Weights of a small transformer language model.
Size: 15 layers, MLP 256 SwiGLU, 4.49M parameters.
Each number is 128 + 24 x the weight over its row's rms, rounded and kept within 0 to 255. Layers, rows and columns count from 0. Numbers have three digits each. The size before them is the row's rms in percent of the matrix's.

# layer 12 MLP gate, 256x96, rms 0.147, rows 58-80, columns 0-95
094:118144112111118135192137113100168128101108130135067123115123135179117150084145095134124163116150159117121080115165097139110116110142113158168110123137157147159134142129125182104138146108132128166122136097135118130081118119157146087162108141151137138122130123139086142130129123084078117113
089:087139114135100135162150085139140145109131128156081120120095134123142117098101150056120144140055078140152118107138094135172137117156134096102170139164141149127150089172121153122113118140117129148163141113135110152112129109125098123126127124134143101143170100117143143111125105128158151145
098:124139090096171089161110097125112149113155092152121138149117112130148141161135110126117132114140131133142142170166090161105138121147110097116116136086084169105081116107097137107142100129153112210152111117159132155158111101139111111113099147123138141133112103125120138109123081092139131120
097:137097127116129108098165135122102132143099110155132131099165118130125124172115071140150124124148141086100147139126140084142124112148146125158185123166109079150093118119125197107192113114128148151162134137114140137127106118153144105124155085152137110131134146119154128102093120129096144100
103:146108053122157143123110137125137094143127114142145161132145132092138092133135147162102110140136128114154150139137130131158110117119099084112083146133127132129115124135139140109133109095105197132140162080140123087147135089134124158123168128078101113142137099153186164150162136116110147129
102:168116137122136137108128150146115114128144176121126130093091157105115150148128141150152146097176091158131100174172114147147093122127103138150128152095088115132101098133093132104159122096162125191126095137140108166132151161134108117119105126140191128112123149122143147154124104131096156145
090:145156138107144087152113125137167159147113157107110172091159137109148135131117133090132097156114090150153112136126119106136114152121098134122136151125096074125133136163083101122121114105101155117128100155148178123117161143102086122117135096077083084123123163141129161112121097101140147131
098:137176128163168109135102154133171153164114149098085112117141109158164111111147143098123120144134121080197088110138137119158100132139112140126125139164115135105154143112097097121165118123142129118168153121111136115141169108125149140103115111099144093150179141109116105168134153093115134122
100:122140110080148151131149147140119108124117137111119174120147154137113121110107127156150124160106112112152104125118144106142076152070158120155119068113104079101139117128162110088163106108157151148142118148155117134124158180131103166085155091129149132107127096110138127135125147112093162121
108:138161149101175147175128133123106182127123135126064126094139158155122159094193107132125121084145123154119104098126155140138110109138158143151097119093122101144146143111110146140117147102142118141119176139141148082152089134116097133138109102114155119124107130151129112113135145073107134115
094:134137113148174103163123112103131140155124088099145143087104108125109122098156134090104148136156100141152161137149162147147102161163104121171078126129188081151159138151156147112145120100095118138138122117128129104139103164101096145097104119115123097114111156112139169125105108145122152118
099:126111105135124167140135110137157138140115153155097149130125093160119133119164111124130055146135131126157137146154171149167146140122155139118107123150138127117115124117141101124138136141094117127133206128143159119157168057117108163146086125141074150108129085110137121129158120111116153148
091:103120131111103144127143129139140171094135133110062160103172131143150141108152154128095148136132082126124122126138102139098152145134132133144163107139131158160090146147144114093120139122069143150110136102133136157129135113147121179158109136089098128120115071124124145122122109172149194150
105:119150149113159107167167147138160125117167123106143124127145157151112115107125098143115184126127124109166139163172113142142110144126114097137141150112173120138160122155112119135137125116168169135150077128124142164131114159116170131130086126095083113131175102135108182105131123117151110084
097:161142121146144141110103155132143092185143109112147116120111106112099134159104127150154091166133132159123133124179113080128146140123114118130144135114148112163137153133058126141137133113116125162124168125120102068109159174134154141133118119163117131111124090146159148090169139094129120090
110:152115134109122149129187103079149117162178122141124150133098104144088157144154148179131111111134121133127092110120147166168125127113169181136105129131098115129100127105081130134149117114119164113180106134149163151156125140164150156124149149116147104121101132100150128126152113116085110124
102:132108117110162094155121144112138148098160093171146161141106101141140146124126147104140116119132118120098111191136141122135138190145090149115135121139140134115110161082124129112143115165156161163108118142108201098176149112119143123139133138162116151123096103126143107118170134110085118135
100:131128126159121095147168153144106089109148092127136107149094110156144132148101139190115090141161157119132111159171129131089115137189133110106125143142157125130180116095094121141119124167115097188146101104125146130127120146113153146135137101129118123133144123067169134134104116113134130115
106:140134136116111118141121130126150151156192122133126117132104119137113125114138130123135094169157154071131159128108153161173137150157121163123072091150112115135111161082102140099155131117143138159107155139170133149120108125152120081124136119146117078152178104105119145139158125143175127154
085:123109095146134180168119130159122141113160112146111163144122136115118134099162126110160111119161098142193162106129096172135164117128113160095160094149107126118140117142165134093114081131127169133110113154125133117074126132123109181162130118109139130077125127149089129120129131141153120151
093:111150131180125115142162111173153134150197132119115084128111120141129158135138096132127119098140133096110122109129140109125095110167129108105143116086165149109159105121143142113120129164137182162117149129069096085106133122126168145151117137132093146127107143120129144113165085131165113138
108:122113121111172145137155108141154148103176107134089085108141128132159154116120124110134117147145128101124103125193114127123110124162092117109120161093157133109123120097117153158167162140151147151186136114104091137130120131126123108110109071119136173135160170155136094148150122128166142102
109:159173118124143087150146097106122151102157091128127091087124108161108183112161105142132150154172164102138162105125153138139085148155134148147133153114128141101143129061148141144167161148142139147144169094143129164157146129134165102110134094131117130143132144118101140148148133126140121139
# layer 12 MLP up, 256x96, rms 0.144, rows 58-80, columns 0-95
092:099113127125077155094093089092137137138097152100132151156132110130145139102135119110143132064103130155113123115113101159114151099132146112165128108139156137147115146155127169124116100168059140140102136167084109142074129121165143119130146137122160153144144091113097139155120123138146142136
089:159123120148101111095114139152133151124134108117151145112098188102140115138143148075171148134107142109151117123095116128111129155091077109151118155110129136104127112119077205113150140139124143122117140095127121095149111140110132102110083071093123163133093120132118100094130116111108142120
095:140119132172147127125055131140101141126115133085135155158130130157112119142104142116142080138117116126132089136095138134074129143160101102143147099128108111155133156125113149101093124143137107132084107073128151142119145169152115153106186084165110142132128146101147137136143079121133110138
103:191114145082129129104159113096096118170122138128147114109100111117110129128113139096175147145120170100139109152143123112134089168134132081143131085120159142157119102145098102127092079121130101152125111092113141173133092137152121131112148099086135095139121127077133118132128139135106128105
092:142133107128135092101127104117106125168109158121113128086084126107124082129141116104131116157144142164106139157165134123126149100154091124105121175159149146153110144162087161137119128133104111105152115128118096147130118081167129105132079154104110134116113133137126166075113103127105069154
114:113134080156124121139097166165143171138116112137109126096114130127173151158161111118137109166178158093110149116134147114123143130150150115164134141165161105130132143172111136126152171117093117135125110096093137073132127143145162079161140089115154164116150149157130110139128159132136113118
096:123156106152158133156117145092160148150166129132099092118118129113116131090157130118122123142073128121117066141160109089121137116165120129096129153197142154129139125133078123111146116141114084127158092099138136106095160144141163096118125114138120094168114166117142093147134120139138120157
102:060135107111135142114134128149093172120122091129140146144109151101134107108101179113156143134129124135122120169129134151095128139122160129141098134115118129130157156133125112154132151140138139151165175119155122175142111093131121119166162069098106152088110074093143132141117121121163156096
101:111113190173132116122163181084137133121142103145110132142093136111137088142122106151140105114127133149111139112138088131100132127138131155131150132121124161139180108134106104104109124115127149128179119131136151126175090129142156135168140099067063152118111134118131123140131163144156166134
099:128108131122139126116091124109091162104132094104097126117098134136148167167106061137156067109121121131105129121117077153103131102118106120098127153139086122127152129118126136116142135161123115141150096162179097097093121152100147144171158076142133141096139120144141100131145149152148128137
103:126115105128121114145135109127145192096139106141122137118166084111117098124154165111153163098155172142095109122178129111113158135166141132125117113116109091085122110151125156157155112143167097142139153122145156141153142162088114142092094133131124111127106092134168126147099125116164155163
090:106082166107097140173137116125138161158115145135140153158153148142137141173102143163119153126163108132128088177119149132134172156136126119148174126088146143146138110111101145100130102192110132133126141143117170119153136134133183114161133163091144117172117127157119117147139094119119120135
089:125113179079136151109170140124102154178111141123133128121165124146127133129126136136133112161103102083106106133154152128161126143144087144156190146117120114101117103109147132141101095136168090092140144124136148081132117127134108183118104100146153129141114123101144154101135142145108067141
103:154122152131134102095117150163168129102129138120131127150145122133198160112127108096103153150160095139153080091100116097097126143104131133179140153113138106142122104154142131095117124122114115104151156110098139151115118130165152103125149068108112121072139102126121080112135109104143142104
097:103164136149132099136148134135109155093119135132104063135113132124156118151129127118082141102117112143102129144095086121109145164106149125138127117127121151121137126093166166115148122146145132145145137146078118093155123145081099079163158091120118131145112150110149085193118144084118147134
098:131119128112081117123136104106161132144103138168107131113125122152125168133175078094154165130183131145148135107121105163126133140127115138101094119128106120183064114157090167139123099134161148125102123130132114117135141072108145142143142118112085121097131084136122158123128081131113129141
104:118131148133117136144170157116123120196166122124141166136110091145110098139136146120098123180089104106105162085188146136119129156125121171151133133139145151135148135143126118153145097124124127129157105121096147096099170104116135119121113155167132090136087099125183101106111110131128138147
107:136150131125119139165138138113136118129175105131130163110144094133136153099133134112157125137101144134112103163127185111137171106140166100116124129085094109110114080150116118122123130135115147117131111120106114132174086103113104126065152140124119116119159100151070140122100197135105153099
104:151120108114110127140160167117121143162120095118126134145147100094168127118130085146140124137128115149115112114154151102122113131147097100160147130127168134108140095133155142094159131099112120135155127123170172095143171138169139125154142178083109141084111150121183130121149161179116107159
091:139104095125123133086119164117097119129149121160135078113126161117070143105107054103146144146141143119117127137191130105139133149139100146143142119154096134103119174125153124155138171158135142103141063126128140118142162106139134127122128135090143123150133091097132123169133136158117152115
100:100123160117156105123166153119134125167112144110155121106123120119113185131062097110179123106164147128145191156114135122124109151127102143147094146118144097122182114141120146146145117138174171128084092162149144105125125117142110122154094103104120125157144128138112129156122101130112150111
105:096139170110106128134095109117122091159115134130136111107160085148076124096088117156113082154136136173084095122099126127119136132135114150119088101126086124128156130133117070165094127082103137124117129136161107132132100098102131099097165139158107127136083163137125153129128114133137137118
110:121108140174111137136138146148092102128112161134130122117087147136114118159116134145116122126160102177106092122144115104108134131117100103104100104108121145165073120131121147132136123131138111119071090138122149164134105144132109129121191145099092123160157153150112141147095050131092141129
# layer 12 MLP down (transposed), 256x96, rms 0.141, rows 58-79, columns 0-95
096:084118135149129148108118122089112109118130132120116129145120167118121176156130112092116069113179126140110084122169153113123172131136156126147142153124076180145171153168131111165130128113144166115127140101148129092079086124122123119090131083158127152119125136133135115096140142138111130129
088:087158149105133137125157145078120121128104143135119088139135133099123079134092085109093129144132089162094145118111124124141107121138147146148134136162108138167099134139168099101123145115156121120167131134122160123103147098132055157087149081160123096141101144136148134114150136120168125117
101:096100125181132143123140104116149134113097151155116098101110127105119141110162143158105146131119124176121108115149143138160149129126152142134096107129169119162109099123107110176207129082110106096118134139169111141109154150104095096109132148090118116142145100136144147134119164148110122174
101:119128144175135064157144167102120171155129138096145087102110113157074145085145118199141135100140108145146121142131156114164124152129093122121115122138138113133110125125139122130140136105143162058163123092147096104141110101102111099136141136134143154116139122147163141115150115107124118134
094:090109176110101107112181136160132107143134120103124123148164148130165120123121140129094152136094079099079137163117118166120205136098141093125134158122145094156122112127139158110125126138151137129109136152124131130144125116151107162138092131150114155078094151124114132097091145161145129132
112:071091093165140149118128161091141126132125136151143086092111128110139140149130151121148110113153079118184107147121128148174085135143133132152107127110118133103143126168128138134027105129102143092127123150131105116140148141145102103112131089127150125115112126127149146157120110142139120151
096:128155129101051118145103145144134138138114169131141133114169102176097115140147105115123082154116148121129113143117153141129126132081128098135140097057128064105116151135129143084103133111105149056096143120107121120111109122091129131145126103115150102110144112121129149118123115115129118123
099:100135092111120122145142164148148113135091090156124110111118115090123124134144104110139105151125133119090137085132151110145119151135136090163116132097155146157149128150096106066098105132171127154129117114123113140113115137144167106144164048123147141131167102114111163149099122176103140133
105:153130099128109120164119148118149122152139097100107145146133143142122102106109133113175135131142100105099111124120098123175050158100122137124103090122117131153109125123153081169100114081130152061125121121167126117122128139090187115117138156152154123164160136120105123147119126139108132139
101:106121133128098104092161117190180092159136121138140118150090161138072089132120149095094140151126135114158136138147106116123111121121116076087171159143130150147127132109141112173114136143141150150148125109063148120092150131131172121162129143152102115119134131115161134140125136148106115132
102:138160118107149149137130167148116128123114146160138111161081141137091203116120165177135109119106112150093108114121149173122102110134142109128126117120137158121141111073109093102096139144135121085120143135104142141123119095136060103140106168127126108137088096150121111142103096122119134142
095:131135097117128136098147121156106061118131090143136137113121137116126104132149121134124104145129113153122132103150180147122207145128116132097120094175115117101175130145127109123191153130137097193136146137143106126106107091157133103108147084135120131095108129120144148114143158113120103144
096:152148113120114168102139143173125094115137079141150125110107108099125139111118117111152143162183143131137125143123152155165093108168114164154104109132156164117142208106157159117155126132088117106114110152115120108145122135159146066126132133132105117117143129107179129120132149110119140105
101:115101114123143141137110113070151134124117108103108148130147147136137131118116160121119106161141117107154122119142151119180076109113167129143149149126112140140126078128118113114075100109115085078119125166087112116145167072112095170116106097156142166120118101129098135110146111157142150148
100:139088090150147144125103137128131124084121160135136105118128094148115114142110124149096088139119120103096115137109074111119096133150116116105104134120139192122131157145135130127200097123104096133164122133073151128095111150085120124147113129115151131116185147148150107146109116086132116094
095:153162101170138133123128129144113110132108088114135096135113166130152113100123120140155135110097128097150127124105105122159110117098110120152174115145103110137175112109140118143033141096099109063139160105161160159121131122105123161101109153131118131147105142128156123102105122127142146160
105:129097080092164103130117169140093139127120083152134099174135098101105132144136115130142110104146154140141172120110143152144164131123088130120105140168131133102157128162138171134150131148141148157150164142135104126127122113125163125099148077073105113153142130107143149117192131129125093128
108:140083145152132083134090140140158151120106093115126177129137142128105142119130141153101145112127126165103081109171117111074071137152154095100108134108141139140130130160145101107123160154101148144160118129119131126130133098115167152101110143107126176121157093119089119121077103156121134119
103:169112109181159149166124150135128168128170081130124119112078112136113149147107165123135132135136148084150155109134077140135141117100126130116092120113132143122103136143155136123120123164139126126149111154157112118113142108205200090128105148113156108114147148123120111161123127136127098117
091:120126118127108151167118086094184114134116116124143124136198105114128110145106145113105097127122141130099104127124138108114193146111169103100100121150153129123109063138094148138199121116125117130146169137119157152139118158139110175106133140147135116129111127142160100105138136099105127122
103:089133124182116130146119116113138097116157146103157129118161086114142144138110070152137151145174128102198126111100156150124170127141102117137117112113129142142154114105152147102147111181146110183119108137127137143089125130116111135128150158153178121122103135114133121126164097130146105093
100:154130086150091128124136131129113131110095102169157139136121141113119132150138136132110141127099149165139171127140114117110157129131101105103136135143128079141133135098129140117211117106136129203101099122107136137184140129128211121129129131127115079132135170137151139105143143135131129142